From a checkpoint of a small transformer trained on Wikipedia.
Size: width 96, vocabulary 1024.
Architecture: RMSNorm before and after each block, tied embeddings, capped logits.
Training: a variant of Adam for these matrices, 115M tokens, 3501 steps.
Each number is 200 + 40 x the weight over its row's rms, rounded and kept within 0 to 999. Layers, rows and columns count from 0. The size before them is the row's rms in percent of the matrix's.

# up: layer 3 MLP up, 512x96, rms 0.166, rows 409-444, columns 0-95
# down: layer 3 MLP down (transposed), 512x96, rms 0.142, rows 409-444, columns 0-95
up409,103,143,220,165,194,243,227,195,186,229,226,208,229,156,164,176,207,135,226,205,240,145,191,150,301,253,298,157,205,204,178,205,172,235,186,256,201,245,181,230,188,184,267,229,164,290,181,234,179,263,244,220,198,250,227,144,258,210,125,156,176,172,248,214,220,183,221,171,165,234,157,185,161,208,177,286,230,169,196,210,196,124,214,243,274,229,265,190,233,133,191,193,250,171,144,217,193
down409,105,238,202,171,186,265,150,145,282,175,151,181,177,147,235,153,214,226,152,237,158,255,240,168,219,195,177,242,136,207,149,209,207,191,271,182,163,223,222,133,262,186,258,231,223,107,211,201,242,140,220,265,166,236,164,235,142,266,233,228,202,256,137,224,152,248,199,213,171,217,151,211,188,129,216,142,201,223,170,155,182,213,171,233,139,135,197,247,178,213,170,146,233,236,198,192,180
up410,105,179,245,218,160,219,213,245,184,198,178,198,224,194,220,218,240,270,153,154,206,168,212,240,243,242,204,224,206,235,183,169,212,93,235,144,141,182,203,215,188,156,169,193,229,207,80,207,212,172,221,159,228,234,202,197,200,191,252,149,136,254,216,147,156,159,205,163,143,159,202,139,204,189,234,198,218,316,214,171,215,182,239,191,253,170,185,143,185,227,261,130,183,220,118,278,146
down410,106,200,201,151,214,208,238,173,151,196,179,180,166,153,164,177,132,102,207,222,230,192,236,186,224,216,171,197,220,146,210,156,160,232,159,212,282,208,182,206,233,269,233,252,186,240,303,198,167,175,203,158,237,233,258,203,198,210,286,226,208,239,139,294,219,206,299,224,220,240,161,272,180,173,175,257,256,201,189,204,141,160,235,223,159,190,179,263,245,151,206,225,231,211,257,187,217
up411,096,185,155,292,181,142,226,171,210,218,129,232,221,215,245,98,253,177,174,192,169,203,208,262,228,238,203,292,217,154,204,225,209,194,202,212,202,262,170,217,197,185,227,196,215,267,196,220,238,233,147,207,227,192,147,230,124,169,220,226,271,198,241,186,223,180,180,217,197,193,239,221,135,156,144,223,229,192,127,116,217,206,198,216,293,240,198,155,216,207,188,245,256,226,141,286,251
down411,092,148,140,210,204,177,233,252,161,203,249,188,120,168,156,247,141,204,156,215,189,206,264,176,196,208,211,216,235,226,193,132,173,245,157,185,133,153,226,205,230,280,251,142,158,186,201,181,211,172,247,212,155,181,200,175,227,223,142,95,245,231,203,244,116,180,249,208,178,163,153,201,219,207,217,207,144,165,274,191,131,129,212,258,158,204,234,170,164,157,143,235,196,169,193,147,155
up412,108,167,193,268,214,190,160,164,175,191,267,201,171,233,269,279,195,208,214,214,284,234,272,221,215,233,157,253,209,171,162,188,240,148,219,134,278,186,283,226,104,187,215,176,222,191,216,198,213,214,145,179,218,149,199,205,197,212,150,147,263,114,264,153,191,205,164,244,187,269,168,148,184,182,169,268,188,176,205,176,216,108,185,247,176,243,177,239,205,219,192,168,192,195,156,233,207
down412,104,202,175,175,237,199,240,251,189,264,200,241,182,116,145,121,279,168,144,239,133,235,186,245,172,189,256,182,148,269,235,205,168,182,203,246,199,219,207,186,241,186,156,192,135,178,249,213,184,240,221,205,217,277,155,171,146,256,221,182,267,178,149,257,189,141,192,218,140,144,207,238,238,218,222,170,211,205,178,219,182,133,215,216,259,249,210,175,118,222,254,204,268,175,235,219,240
up413,104,144,245,238,201,223,117,302,154,209,190,146,252,228,257,215,242,307,209,194,278,245,247,242,247,206,234,233,192,264,236,196,201,173,232,190,172,211,194,151,213,127,138,211,141,173,219,245,225,207,238,237,269,155,161,220,143,167,154,214,215,173,166,199,203,166,191,210,224,175,234,162,212,205,149,249,173,208,204,204,202,244,143,219,201,280,132,166,195,165,257,175,168,242,176,244,192
down413,106,184,244,220,291,168,177,128,202,216,211,269,197,138,98,171,182,180,163,220,162,200,165,161,201,212,266,143,163,317,233,221,193,208,239,138,260,150,222,233,163,170,218,222,237,183,173,171,181,129,186,189,172,244,141,146,236,185,256,185,163,242,168,120,159,207,210,196,174,210,190,206,153,126,214,204,275,199,150,230,218,171,230,158,207,193,229,181,209,188,158,160,178,182,269,217,229
up414,101,248,205,225,192,265,242,234,160,219,194,135,82,175,226,150,181,293,221,199,241,163,266,227,276,205,214,198,180,204,129,222,216,211,246,202,192,208,169,209,166,237,238,198,189,226,196,156,229,151,192,155,237,250,182,172,260,219,200,190,196,185,226,147,210,272,141,220,109,209,225,218,161,239,176,220,198,222,274,233,209,189,193,216,201,240,142,207,142,184,253,182,259,199,174,324,209
down414,110,280,147,176,209,125,191,200,250,177,144,234,241,213,203,240,126,162,184,218,200,229,153,163,172,207,193,149,252,247,259,181,191,167,174,201,203,195,208,162,141,181,182,183,180,253,203,196,86,239,160,174,152,128,165,200,191,122,232,208,208,214,192,203,169,202,218,109,246,254,196,181,154,212,131,190,188,159,186,316,169,237,231,188,157,198,187,229,257,224,169,229,156,256,220,167,148
up415,107,212,220,210,195,213,174,193,182,160,163,235,145,168,242,227,205,202,175,201,234,176,259,269,147,179,219,194,208,176,201,125,274,224,230,259,236,230,182,230,150,222,182,177,165,247,146,299,183,254,151,222,213,225,156,191,114,175,203,196,215,161,266,281,260,148,275,267,196,250,244,244,181,138,207,162,191,187,149,227,288,199,203,223,270,226,217,215,230,169,252,131,170,189,207,211,203
down415,108,152,191,164,190,172,275,157,235,190,232,173,262,157,176,138,163,157,174,128,222,209,158,217,251,278,185,202,173,204,232,154,143,118,291,173,209,182,195,197,214,220,190,279,214,118,231,173,203,233,225,220,199,195,160,167,203,265,179,193,250,218,166,179,221,234,201,186,187,205,186,183,205,226,291,205,215,177,262,201,133,168,248,251,186,221,155,262,177,157,173,236,191,251,139,304,175
up416,098,219,180,217,181,214,169,258,206,209,157,216,240,104,204,220,227,195,205,173,203,172,231,250,190,181,249,203,234,206,186,166,200,258,251,210,184,278,261,170,202,158,226,129,142,181,163,178,231,261,219,172,235,247,172,254,236,125,169,233,267,219,227,221,141,219,160,141,298,197,227,104,192,226,212,212,194,189,284,166,200,215,223,232,184,288,211,186,233,147,232,149,277,209,142,216,203
down416,094,257,171,180,176,201,207,193,274,204,120,258,165,231,259,176,212,122,201,230,174,183,173,226,197,177,215,217,179,228,230,186,154,224,217,184,280,173,256,211,269,157,169,214,170,170,228,124,210,190,157,195,128,177,144,245,189,194,195,92,191,177,188,207,256,116,265,229,152,203,204,293,251,199,192,194,250,153,133,228,228,242,195,147,199,163,167,237,128,197,176,151,163,191,202,172,185
up417,094,153,172,219,184,138,219,233,128,218,187,151,196,166,173,269,228,244,225,288,243,284,186,120,177,247,152,210,211,170,203,131,213,195,128,218,199,216,257,184,209,194,247,202,154,110,182,212,216,194,207,237,175,215,242,212,163,128,204,210,165,201,215,139,175,252,204,215,172,238,235,119,243,189,251,263,197,201,128,226,247,158,208,184,174,229,145,213,150,184,256,133,257,180,155,185,197
down417,102,257,253,152,197,281,263,153,269,174,192,181,238,159,174,258,215,238,184,92,213,196,189,183,177,204,224,264,219,237,185,210,180,215,238,138,260,195,194,177,194,167,148,165,214,287,183,204,167,87,220,220,226,262,186,183,217,266,182,187,188,220,130,196,222,191,154,183,254,188,177,204,111,186,222,182,139,224,242,262,136,199,159,217,151,147,219,183,237,199,230,205,230,229,215,233,162
up418,092,203,211,217,166,179,218,210,165,114,182,169,175,159,242,194,238,198,162,163,203,282,173,137,249,218,225,299,222,237,199,154,117,255,131,223,174,248,161,170,219,198,220,192,234,152,173,256,214,218,182,140,170,143,249,227,231,219,112,245,213,151,159,223,178,233,242,255,175,205,208,196,257,205,153,194,214,219,169,210,202,130,159,145,208,157,194,244,81,205,178,237,162,229,217,184,164
down418,092,207,220,202,266,251,261,266,241,243,209,220,243,132,183,206,195,141,204,96,174,138,234,133,240,183,188,143,191,145,241,163,242,192,215,178,240,137,240,219,181,196,239,191,176,225,170,175,227,229,141,200,263,299,181,237,198,220,184,202,122,260,229,214,267,195,173,216,198,185,234,142,184,215,164,231,174,204,292,242,220,272,196,251,183,222,208,192,244,210,151,170,241,179,168,159,240
up419,115,165,154,229,216,136,159,177,169,206,132,215,223,175,205,236,297,202,126,138,276,210,226,219,200,223,288,192,224,189,182,202,174,140,209,231,229,196,173,244,132,201,162,205,221,186,117,261,227,189,193,191,220,206,249,255,168,175,160,160,239,133,200,222,176,244,216,125,234,242,244,229,171,160,194,262,160,247,123,135,222,205,276,196,243,255,135,221,190,215,198,152,214,247,203,204,208
down419,113,237,193,236,185,208,212,130,189,210,316,266,207,183,164,262,115,214,183,187,197,225,242,180,238,175,163,231,187,227,226,136,170,161,182,137,197,217,142,269,139,192,219,181,143,151,175,192,222,128,221,185,208,209,171,190,210,179,209,139,224,105,196,207,198,202,182,247,228,144,247,238,120,186,181,163,153,157,249,203,228,242,192,183,175,240,207,209,284,197,237,259,112,247,243,201,212
up420,112,179,218,286,175,215,175,165,145,170,173,220,167,195,276,207,206,212,208,153,195,202,140,225,201,190,233,230,241,165,142,168,214,129,129,208,199,170,249,220,151,197,212,157,215,173,189,214,170,176,201,223,237,193,173,180,182,153,156,138,171,212,147,175,155,247,197,178,282,236,177,208,189,174,160,261,245,211,211,182,264,201,218,105,259,281,224,269,186,136,251,217,245,197,141,194,82
down420,114,179,165,169,270,243,175,211,206,236,187,253,220,187,252,242,154,179,177,178,152,262,209,252,214,208,184,257,246,186,209,156,238,171,143,220,246,206,247,213,201,175,201,209,181,118,190,157,230,215,161,201,355,157,251,220,219,162,234,233,246,151,166,229,221,257,190,208,228,182,191,196,167,282,226,258,195,176,149,185,214,132,184,257,177,266,233,203,243,112,202,197,233,243,231,248,173
up421,096,157,155,162,172,272,169,169,192,194,231,99,252,178,178,194,241,176,212,159,232,233,213,175,186,204,188,228,227,194,221,144,234,244,191,199,208,254,223,249,214,276,149,216,281,147,230,257,218,195,184,259,169,256,206,215,231,216,245,211,177,136,199,210,209,142,139,160,169,219,216,193,267,185,135,170,158,235,193,123,220,242,214,237,205,276,234,122,210,139,166,204,124,195,133,207,141
down421,099,215,242,185,276,170,218,194,251,236,186,243,129,209,206,151,233,304,217,208,163,166,161,176,280,223,217,214,187,188,226,240,107,188,181,223,194,155,228,144,231,154,204,142,180,282,185,139,221,243,152,165,176,165,205,245,196,194,115,191,180,265,186,184,180,209,181,170,173,153,193,168,130,154,207,214,144,219,140,309,207,210,239,200,202,195,186,210,224,222,195,201,209,314,188,213,178
up422,098,111,210,179,195,164,224,169,189,110,214,183,182,199,171,178,200,232,202,212,206,186,145,207,302,194,212,210,225,261,150,229,196,218,137,196,167,219,196,237,165,129,223,192,196,249,203,145,145,119,209,169,265,293,234,199,182,154,179,120,246,150,196,182,218,209,129,266,173,242,256,147,197,152,163,191,173,174,180,223,202,196,178,165,246,186,208,274,243,250,234,203,292,232,200,236,182
down422,110,133,206,268,149,193,260,213,226,268,181,218,198,223,153,136,222,165,199,196,192,222,216,139,167,129,188,207,162,188,206,283,191,241,265,204,214,200,204,208,144,153,149,199,229,212,210,157,201,203,212,276,216,154,161,285,181,205,198,139,257,177,198,202,141,169,245,245,141,123,131,196,256,213,230,200,167,171,194,240,138,177,199,234,248,157,241,254,247,143,219,208,174,292,222,219,157
up423,102,139,190,219,172,176,128,189,168,200,210,148,245,214,155,172,258,196,188,214,138,168,179,154,255,244,175,244,203,169,181,190,186,260,270,195,211,267,318,225,223,179,243,239,201,126,201,182,166,179,264,203,199,207,212,173,221,176,182,112,212,179,215,191,235,273,217,209,128,231,234,162,188,137,215,274,179,234,168,174,204,152,114,265,189,189,222,239,241,174,239,164,182,159,120,215,203
down423,105,231,171,153,280,192,166,200,164,183,157,243,124,190,191,111,194,155,258,200,245,205,181,178,161,184,263,187,162,154,247,176,217,189,200,237,226,189,157,138,200,198,175,178,270,203,168,142,205,263,174,191,242,184,218,212,206,232,187,292,184,248,176,276,204,137,158,174,177,212,175,192,244,216,172,232,280,265,211,266,248,141,238,164,157,169,185,164,131,262,143,172,163,165,179,154,185
up424,092,122,202,131,269,181,260,221,181,211,243,179,182,184,221,202,210,240,174,257,167,247,208,153,238,223,138,229,260,200,201,158,240,186,192,230,197,268,269,132,154,215,146,215,154,212,182,233,152,167,190,119,247,214,187,207,189,235,189,249,160,191,138,220,236,187,173,290,158,200,221,227,228,161,224,194,286,243,169,155,211,213,248,143,266,238,207,173,149,231,196,99,186,160,172,192,173
down424,095,169,239,206,186,147,228,313,232,219,204,171,156,182,197,137,270,166,236,193,222,200,220,215,149,217,232,248,159,194,210,213,142,226,173,184,214,95,183,253,162,258,221,177,233,170,189,204,151,216,225,215,206,222,221,176,230,260,184,188,146,233,114,150,205,186,207,163,131,239,141,264,246,216,149,204,133,222,245,229,132,248,177,226,228,161,214,184,229,227,265,282,168,265,233,185,189
up425,096,226,272,228,169,174,201,213,148,90,221,199,203,141,223,151,250,226,209,204,276,125,244,250,183,195,277,224,197,234,144,185,187,228,197,213,299,244,252,207,154,127,193,204,176,164,149,224,218,246,164,297,204,151,170,163,163,211,158,197,227,167,157,224,170,119,153,223,207,200,158,224,195,132,188,198,162,257,196,142,200,225,179,183,251,203,180,214,210,206,201,159,250,212,176,208,135
down425,099,250,188,250,245,195,195,187,173,256,182,168,266,184,122,237,210,94,260,222,173,300,201,207,277,221,192,215,204,202,259,145,233,145,192,134,226,143,130,142,225,260,235,207,212,181,170,164,185,188,236,224,217,187,203,224,134,158,190,207,163,172,246,227,179,216,245,256,154,258,230,181,217,242,215,121,244,228,256,226,231,142,208,210,131,205,166,171,207,238,223,257,227,208,218,224,209
up426,100,158,222,184,294,195,164,195,164,127,126,195,233,187,207,232,211,241,159,256,303,184,168,203,212,221,214,163,227,241,262,212,272,164,219,252,214,202,231,212,184,212,148,164,216,135,212,157,286,166,214,160,204,215,240,271,214,186,229,135,119,183,247,181,199,277,217,186,224,196,254,244,217,216,237,221,257,222,123,139,224,174,210,202,221,151,147,217,186,185,174,129,208,187,172,166,154
down426,099,151,223,196,189,211,180,277,272,175,258,195,146,205,231,164,191,192,184,192,177,215,202,200,199,164,275,212,202,197,123,114,218,223,153,127,185,151,163,220,178,230,296,245,171,162,207,192,157,200,174,239,173,170,164,199,203,192,187,209,171,183,203,269,275,170,109,222,228,257,199,157,267,226,188,224,164,153,259,233,194,211,199,239,134,220,262,182,211,280,151,275,267,232,192,210,231
up427,091,187,134,219,145,239,210,233,234,214,197,239,206,185,239,201,172,237,190,168,177,220,210,167,282,204,145,257,241,148,228,162,133,97,193,219,137,220,286,202,130,258,242,228,136,191,147,199,229,155,196,230,249,175,194,169,288,178,192,197,174,186,180,236,158,253,204,234,168,236,242,157,185,186,215,245,186,149,146,235,177,92,237,236,188,190,194,169,167,208,200,192,165,129,192,267,197
down427,087,161,194,135,187,161,225,195,218,187,234,187,146,170,191,180,170,101,170,172,201,155,204,246,162,232,212,195,152,159,242,143,180,219,211,149,204,186,259,185,231,225,209,125,233,215,182,172,197,227,263,235,182,237,228,207,243,222,224,221,146,172,136,223,212,220,286,216,236,176,142,295,253,228,117,164,263,203,155,172,105,299,149,184,258,162,230,222,166,234,190,248,201,199,193,204,200
up428,108,170,220,206,235,223,126,290,141,156,145,205,174,162,135,193,214,264,200,189,260,219,197,252,203,190,196,160,205,163,123,158,251,141,211,294,128,170,187,204,142,143,188,182,217,264,142,162,215,186,201,152,178,213,227,174,185,208,217,229,169,181,277,240,248,111,206,205,151,205,191,173,180,231,225,137,179,185,141,177,259,166,145,212,157,274,213,165,176,188,194,224,200,171,213,265,182
down428,103,235,171,183,191,149,217,150,240,102,280,162,183,198,278,130,198,222,171,249,203,166,248,152,209,196,199,191,232,244,174,301,167,232,158,161,218,241,197,229,253,176,136,232,187,152,214,222,174,268,157,187,172,182,220,227,196,195,183,159,220,288,198,165,217,223,199,129,175,135,208,233,193,237,151,289,201,187,197,236,215,243,194,186,193,174,142,237,227,181,191,145,199,207,160,292,259
up429,106,191,113,242,192,212,170,218,180,141,125,199,201,173,123,209,323,242,187,205,165,253,204,219,189,203,167,224,215,166,182,264,228,223,235,195,260,205,179,216,195,270,191,157,179,196,208,177,215,269,167,201,203,199,238,165,165,222,181,199,199,161,224,178,215,226,139,189,211,193,244,117,111,153,260,198,249,206,263,154,160,155,227,301,219,238,190,272,183,211,248,164,136,182,188,167,156
down429,102,258,253,160,276,221,167,163,174,159,274,230,223,183,207,211,140,196,196,221,208,150,98,225,235,167,215,242,282,285,174,192,161,163,158,195,98,212,188,201,187,200,223,194,169,195,176,262,243,111,212,217,194,161,224,137,180,163,147,177,175,173,238,198,197,217,169,121,201,243,163,216,181,189,177,151,174,172,145,174,201,270,208,187,188,145,144,203,228,118,214,209,181,254,174,221,156
up430,095,181,204,209,241,200,199,267,121,198,185,187,153,238,208,162,175,198,213,220,309,144,255,273,190,223,221,150,171,206,175,265,176,168,177,197,200,229,231,186,162,149,182,123,240,189,209,262,162,232,136,218,262,236,206,213,240,239,146,247,122,229,195,120,289,197,203,266,175,183,235,151,157,173,216,250,227,155,230,233,209,106,172,224,223,192,232,241,199,196,233,233,236,215,215,248,169
down430,093,207,202,176,197,211,210,166,173,227,219,254,238,231,184,265,200,213,214,142,202,233,183,144,242,166,182,226,192,175,217,168,203,216,236,146,252,195,250,223,225,219,223,214,127,208,246,194,128,224,284,120,195,247,183,191,228,216,242,178,248,83,237,183,229,199,212,242,200,211,213,200,253,280,175,144,119,218,186,102,185,268,172,208,196,269,159,185,249,238,219,200,189,213,106,152,147
up431,103,164,135,250,170,164,193,206,159,230,178,131,159,155,181,212,146,177,247,192,175,207,151,193,201,144,242,183,210,204,164,217,225,121,140,212,204,229,227,174,182,203,202,177,214,168,125,189,235,188,155,239,275,181,155,173,218,200,173,182,251,166,109,216,209,257,256,340,239,233,160,140,213,151,248,203,219,176,215,240,250,168,199,189,214,195,226,189,159,223,242,200,219,210,223,110,108
down431,091,181,195,205,215,195,218,242,206,192,202,211,201,137,185,259,195,207,145,127,136,230,201,230,283,163,164,285,203,175,193,229,245,211,269,273,184,208,218,213,206,153,245,209,173,213,174,189,179,241,200,168,267,220,233,154,265,210,184,215,177,124,200,213,186,224,150,244,256,188,195,164,135,231,261,210,149,174,224,98,206,256,208,250,248,266,207,204,288,163,205,194,222,189,179,153,97
up432,103,157,200,209,220,193,199,218,186,236,234,218,239,208,140,216,183,218,214,150,163,209,216,260,266,181,236,243,228,202,143,219,262,154,161,198,183,247,214,166,196,212,229,265,166,147,130,277,228,190,229,212,231,210,228,124,198,248,141,171,189,170,232,192,225,193,181,237,219,221,270,212,214,200,184,163,274,202,225,147,182,226,174,229,300,210,195,81,213,225,257,233,290,235,208,237,98
down432,111,188,247,200,254,195,230,141,275,242,193,201,164,235,236,151,156,207,225,177,118,223,241,192,258,227,168,182,212,211,177,182,231,217,160,160,211,159,270,180,169,186,233,83,264,281,192,172,122,224,239,201,217,213,198,143,187,295,208,147,231,240,199,191,268,195,221,185,185,137,115,175,225,241,251,200,198,226,174,257,151,172,221,194,230,210,201,216,212,222,213,134,233,182,230,142,143
up433,111,243,218,277,197,269,115,234,183,174,198,211,186,142,200,228,206,215,257,162,237,225,205,198,202,206,213,242,180,178,164,175,214,143,278,240,235,240,155,294,157,243,237,140,151,241,228,141,165,206,251,196,214,202,288,171,192,185,181,144,244,153,223,277,182,207,137,162,244,262,245,170,190,183,189,195,170,174,149,186,216,201,252,203,205,186,265,225,130,99,158,193,197,233,194,212,191
down433,102,233,209,180,153,281,238,231,175,192,219,224,223,171,229,143,233,162,200,228,183,150,163,246,209,169,280,154,166,156,201,180,201,289,193,285,223,240,228,225,272,182,166,198,229,162,210,114,214,224,138,182,212,176,192,164,148,165,203,207,169,277,199,146,139,197,206,198,259,161,231,137,221,202,173,237,200,290,186,228,199,222,199,306,237,281,160,192,249,191,160,194,198,209,160,242,162
up434,107,150,189,167,175,210,230,210,154,213,151,229,157,184,228,215,231,214,265,218,198,223,140,169,205,179,199,203,232,180,104,157,101,163,218,211,175,303,214,214,178,290,252,170,194,203,160,148,271,280,259,288,281,225,223,217,186,280,163,243,211,210,234,215,226,184,201,238,186,233,221,151,189,219,248,201,165,179,242,191,203,228,193,168,242,241,222,210,202,174,249,159,236,156,142,140,205
down434,114,186,191,153,195,239,184,214,187,267,188,186,139,209,254,156,195,236,217,119,161,186,166,246,194,218,173,191,116,189,191,184,163,151,173,254,126,178,205,199,133,212,186,250,170,156,202,189,253,226,168,186,120,141,172,258,175,129,232,153,281,140,212,185,279,264,237,199,237,143,246,240,221,243,202,229,196,230,120,191,181,202,233,181,225,102,174,235,196,231,214,222,229,162,148,197,186
up435,104,174,206,211,222,203,146,313,246,211,166,149,196,141,135,175,309,252,162,216,274,128,219,123,229,172,222,210,214,179,224,80,197,242,212,208,212,317,239,265,204,210,260,173,245,213,206,242,190,152,241,139,125,207,185,213,170,198,182,200,215,153,202,235,206,176,161,190,157,217,227,237,174,192,199,215,153,207,154,193,229,224,165,188,155,201,196,207,202,249,198,207,182,193,161,216,237
down435,105,268,200,155,221,133,252,169,168,200,166,201,174,233,237,191,178,180,216,229,179,276,204,269,218,185,170,169,248,196,161,195,128,163,200,252,180,167,104,225,163,250,90,188,115,224,240,190,171,214,223,285,282,191,225,191,173,191,229,206,221,262,202,158,186,159,208,238,175,188,225,197,166,201,219,170,281,179,204,199,158,164,267,237,272,165,207,175,286,167,208,184,189,181,212,176,145
up436,102,243,239,252,195,248,217,184,118,170,205,186,217,165,49,174,221,209,200,186,221,156,278,221,171,293,167,189,202,265,183,231,180,207,243,188,149,227,260,201,188,212,222,139,172,273,201,177,170,178,197,241,232,150,241,215,145,269,193,190,208,156,224,249,179,142,162,200,196,209,171,141,145,176,224,211,227,222,183,211,195,116,194,270,248,250,225,219,169,149,229,193,210,169,212,142,164
down436,095,177,214,138,147,205,250,205,244,241,165,164,206,216,311,185,93,211,179,222,273,257,219,219,246,201,140,224,187,163,167,225,176,189,204,255,191,176,151,155,194,191,150,252,236,177,237,187,260,225,172,193,133,171,161,141,192,145,181,207,195,265,205,153,172,218,237,162,240,219,233,163,258,194,175,122,189,154,259,165,235,256,288,215,159,252,169,192,197,209,155,182,161,194,206,143,203
up437,086,176,156,159,264,162,223,212,211,204,165,207,179,196,220,130,172,211,156,207,114,173,222,185,216,276,194,191,236,168,262,228,220,248,231,235,184,194,161,195,260,273,231,97,157,195,147,162,209,205,175,230,174,215,187,168,247,161,200,175,152,193,200,208,271,165,241,276,205,182,279,176,171,178,243,184,178,163,202,200,257,186,262,212,157,158,242,241,211,150,212,123,198,202,113,119,137
down437,085,180,212,168,158,274,183,230,187,192,204,171,192,147,162,270,240,200,272,270,222,273,193,158,165,160,186,313,166,195,210,160,167,150,233,178,162,189,218,204,121,189,181,250,264,195,167,204,210,159,215,205,185,147,213,109,206,236,179,213,231,193,143,228,186,152,226,197,217,235,177,269,185,181,226,289,270,241,280,165,210,133,250,148,214,228,158,224,177,184,193,258,155,192,189,197,221
up438,102,149,218,223,151,205,145,198,139,247,203,131,206,215,184,164,284,282,213,198,201,243,277,181,245,250,162,264,190,237,202,119,226,195,224,159,148,184,133,182,178,272,246,182,177,263,193,294,199,277,83,290,173,226,233,195,178,186,180,198,191,161,227,233,233,223,232,227,197,220,216,197,223,153,200,190,151,216,250,198,203,209,202,192,195,225,133,191,168,128,194,191,199,175,204,188,174
down438,104,233,219,170,222,216,210,187,171,178,149,186,165,238,187,182,187,157,149,213,177,170,136,248,160,149,184,180,225,172,165,257,156,102,205,235,251,239,269,272,227,180,122,179,199,247,137,109,236,198,198,135,191,182,187,249,180,247,165,177,95,277,167,180,164,178,184,113,203,235,143,203,167,226,178,222,166,178,197,281,174,210,185,173,264,126,206,241,216,193,191,213,208,191,208,176,200
up439,100,224,233,190,214,185,204,225,189,160,240,239,184,170,224,200,262,256,209,202,259,219,203,244,312,245,199,217,170,214,196,257,141,166,244,145,157,213,264,186,200,171,193,156,145,249,198,218,172,173,196,246,219,202,190,211,226,248,151,247,245,208,218,201,201,169,142,258,241,200,168,154,202,148,171,279,239,239,192,204,293,138,254,265,232,126,178,220,149,200,217,214,299,274,167,159,199
down439,098,143,174,238,180,160,189,253,201,192,119,165,200,162,214,198,168,144,216,238,241,272,225,175,201,155,183,168,213,223,270,118,242,274,117,282,200,225,234,189,199,204,173,232,241,125,177,204,252,242,198,163,189,201,203,162,200,189,192,180,241,276,135,239,202,242,235,138,186,248,237,182,184,233,200,136,165,194,150,237,181,213,152,161,150,151,219,241,244,219,207,159,143,145,211,215,116
up440,107,167,196,226,219,245,135,200,219,119,112,163,263,225,244,204,289,249,129,248,184,256,310,241,210,243,189,145,246,174,202,253,238,183,153,202,222,234,228,216,91,173,206,194,215,213,167,184,173,187,237,211,275,189,238,219,203,189,141,231,212,199,197,217,279,195,152,190,246,178,260,209,242,190,228,244,161,198,247,178,227,174,190,203,193,169,113,141,177,201,185,201,195,241,190,236,205
down440,096,222,194,171,137,139,204,168,169,270,203,224,151,172,185,172,203,258,174,164,197,195,190,166,187,135,132,245,195,232,147,194,223,236,248,185,124,247,155,226,110,237,177,201,221,170,167,247,246,173,221,232,177,208,132,199,260,182,199,169,148,298,211,185,214,178,237,170,121,229,197,262,268,239,147,188,178,216,221,189,235,185,244,119,198,153,282,187,209,127,242,220,186,205,146,214,186
up441,095,239,191,204,206,242,192,171,110,191,182,161,222,230,164,158,189,231,167,243,226,233,210,196,211,286,192,183,192,290,275,213,189,206,251,251,270,232,259,248,182,200,212,148,193,264,225,309,210,190,217,251,205,188,261,220,199,180,187,156,218,174,239,166,187,237,172,217,267,207,189,210,152,178,190,307,207,205,151,212,209,176,273,207,277,273,168,159,221,194,202,165,134,167,168,143,172
down441,102,176,286,120,213,201,199,217,250,156,196,197,180,198,207,217,213,249,249,198,141,221,206,219,196,241,230,220,199,144,86,195,208,157,134,236,180,161,144,245,237,248,246,247,190,112,208,198,189,278,188,220,244,225,162,207,192,171,278,179,205,165,183,206,230,213,219,187,151,132,198,165,211,145,238,198,148,91,237,168,184,147,157,247,184,219,184,208,212,152,197,140,209,210,117,223,240
up442,096,171,225,236,318,211,189,197,202,190,207,245,169,197,187,206,250,246,184,161,257,277,249,211,206,235,251,214,238,209,192,186,255,198,218,215,296,197,177,266,147,212,189,226,169,182,200,212,211,157,225,240,165,199,242,177,198,246,267,232,127,164,237,224,239,174,141,200,257,202,307,223,218,206,189,239,183,242,167,139,186,148,242,222,195,228,154,157,176,146,141,201,265,300,208,164,189
down442,101,162,191,135,142,162,199,182,195,170,206,222,215,179,239,155,130,179,220,247,280,179,262,177,176,231,227,215,108,213,196,242,126,198,141,216,190,154,203,179,196,173,131,140,316,208,275,188,167,223,119,266,231,216,163,230,210,144,199,215,159,206,217,186,194,175,192,241,211,174,148,200,142,210,205,219,145,144,227,265,197,241,260,252,161,212,253,235,261,226,195,193,186,165,194,244,225
up443,095,190,271,140,126,193,246,273,205,163,192,227,241,167,278,195,180,232,228,198,246,229,152,255,299,148,278,197,210,258,176,154,307,233,239,136,105,186,182,199,196,181,209,231,221,193,186,195,212,247,202,239,235,217,211,177,214,220,185,159,176,234,184,169,185,235,161,202,225,196,170,181,166,185,172,210,244,175,160,206,228,178,146,203,279,178,252,166,162,212,234,127,235,163,174,229,121
down443,092,229,167,267,266,151,185,188,230,177,184,214,150,157,184,198,242,139,224,208,186,229,200,183,167,246,115,194,195,173,158,211,264,159,213,260,307,248,224,205,192,229,265,170,241,197,194,110,212,230,156,216,177,211,172,238,112,171,250,234,177,247,221,189,209,210,188,158,199,223,161,149,244,220,221,177,145,219,134,211,213,202,264,185,101,156,184,166,265,265,200,266,238,222,186,181,229
up444,103,130,183,220,239,143,186,197,226,226,164,151,155,199,198,254,239,231,176,168,280,211,160,197,168,300,209,226,247,233,247,159,213,149,188,154,169,172,231,181,229,237,177,190,172,274,233,163,247,171,135,243,231,206,219,184,134,200,133,190,239,197,243,237,229,266,213,226,177,277,254,153,241,201,165,174,161,214,202,152,129,222,187,266,249,178,198,211,141,217,164,261,172,237,119,215,158
down444,101,265,174,171,243,180,242,215,247,224,211,171,214,225,240,169,207,199,144,198,171,246,228,194,251,117,189,210,243,193,204,227,180,155,188,122,173,229,151,281,217,135,122,219,208,234,180,210,214,254,203,146,204,169,221,202,172,179,304,131,239,270,198,208,193,194,177,269,141,213,257,191,176,197,169,230,162,175,163,161,270,264,212,175,194,179,221,269,240,88,203,174,188,236,221,188,246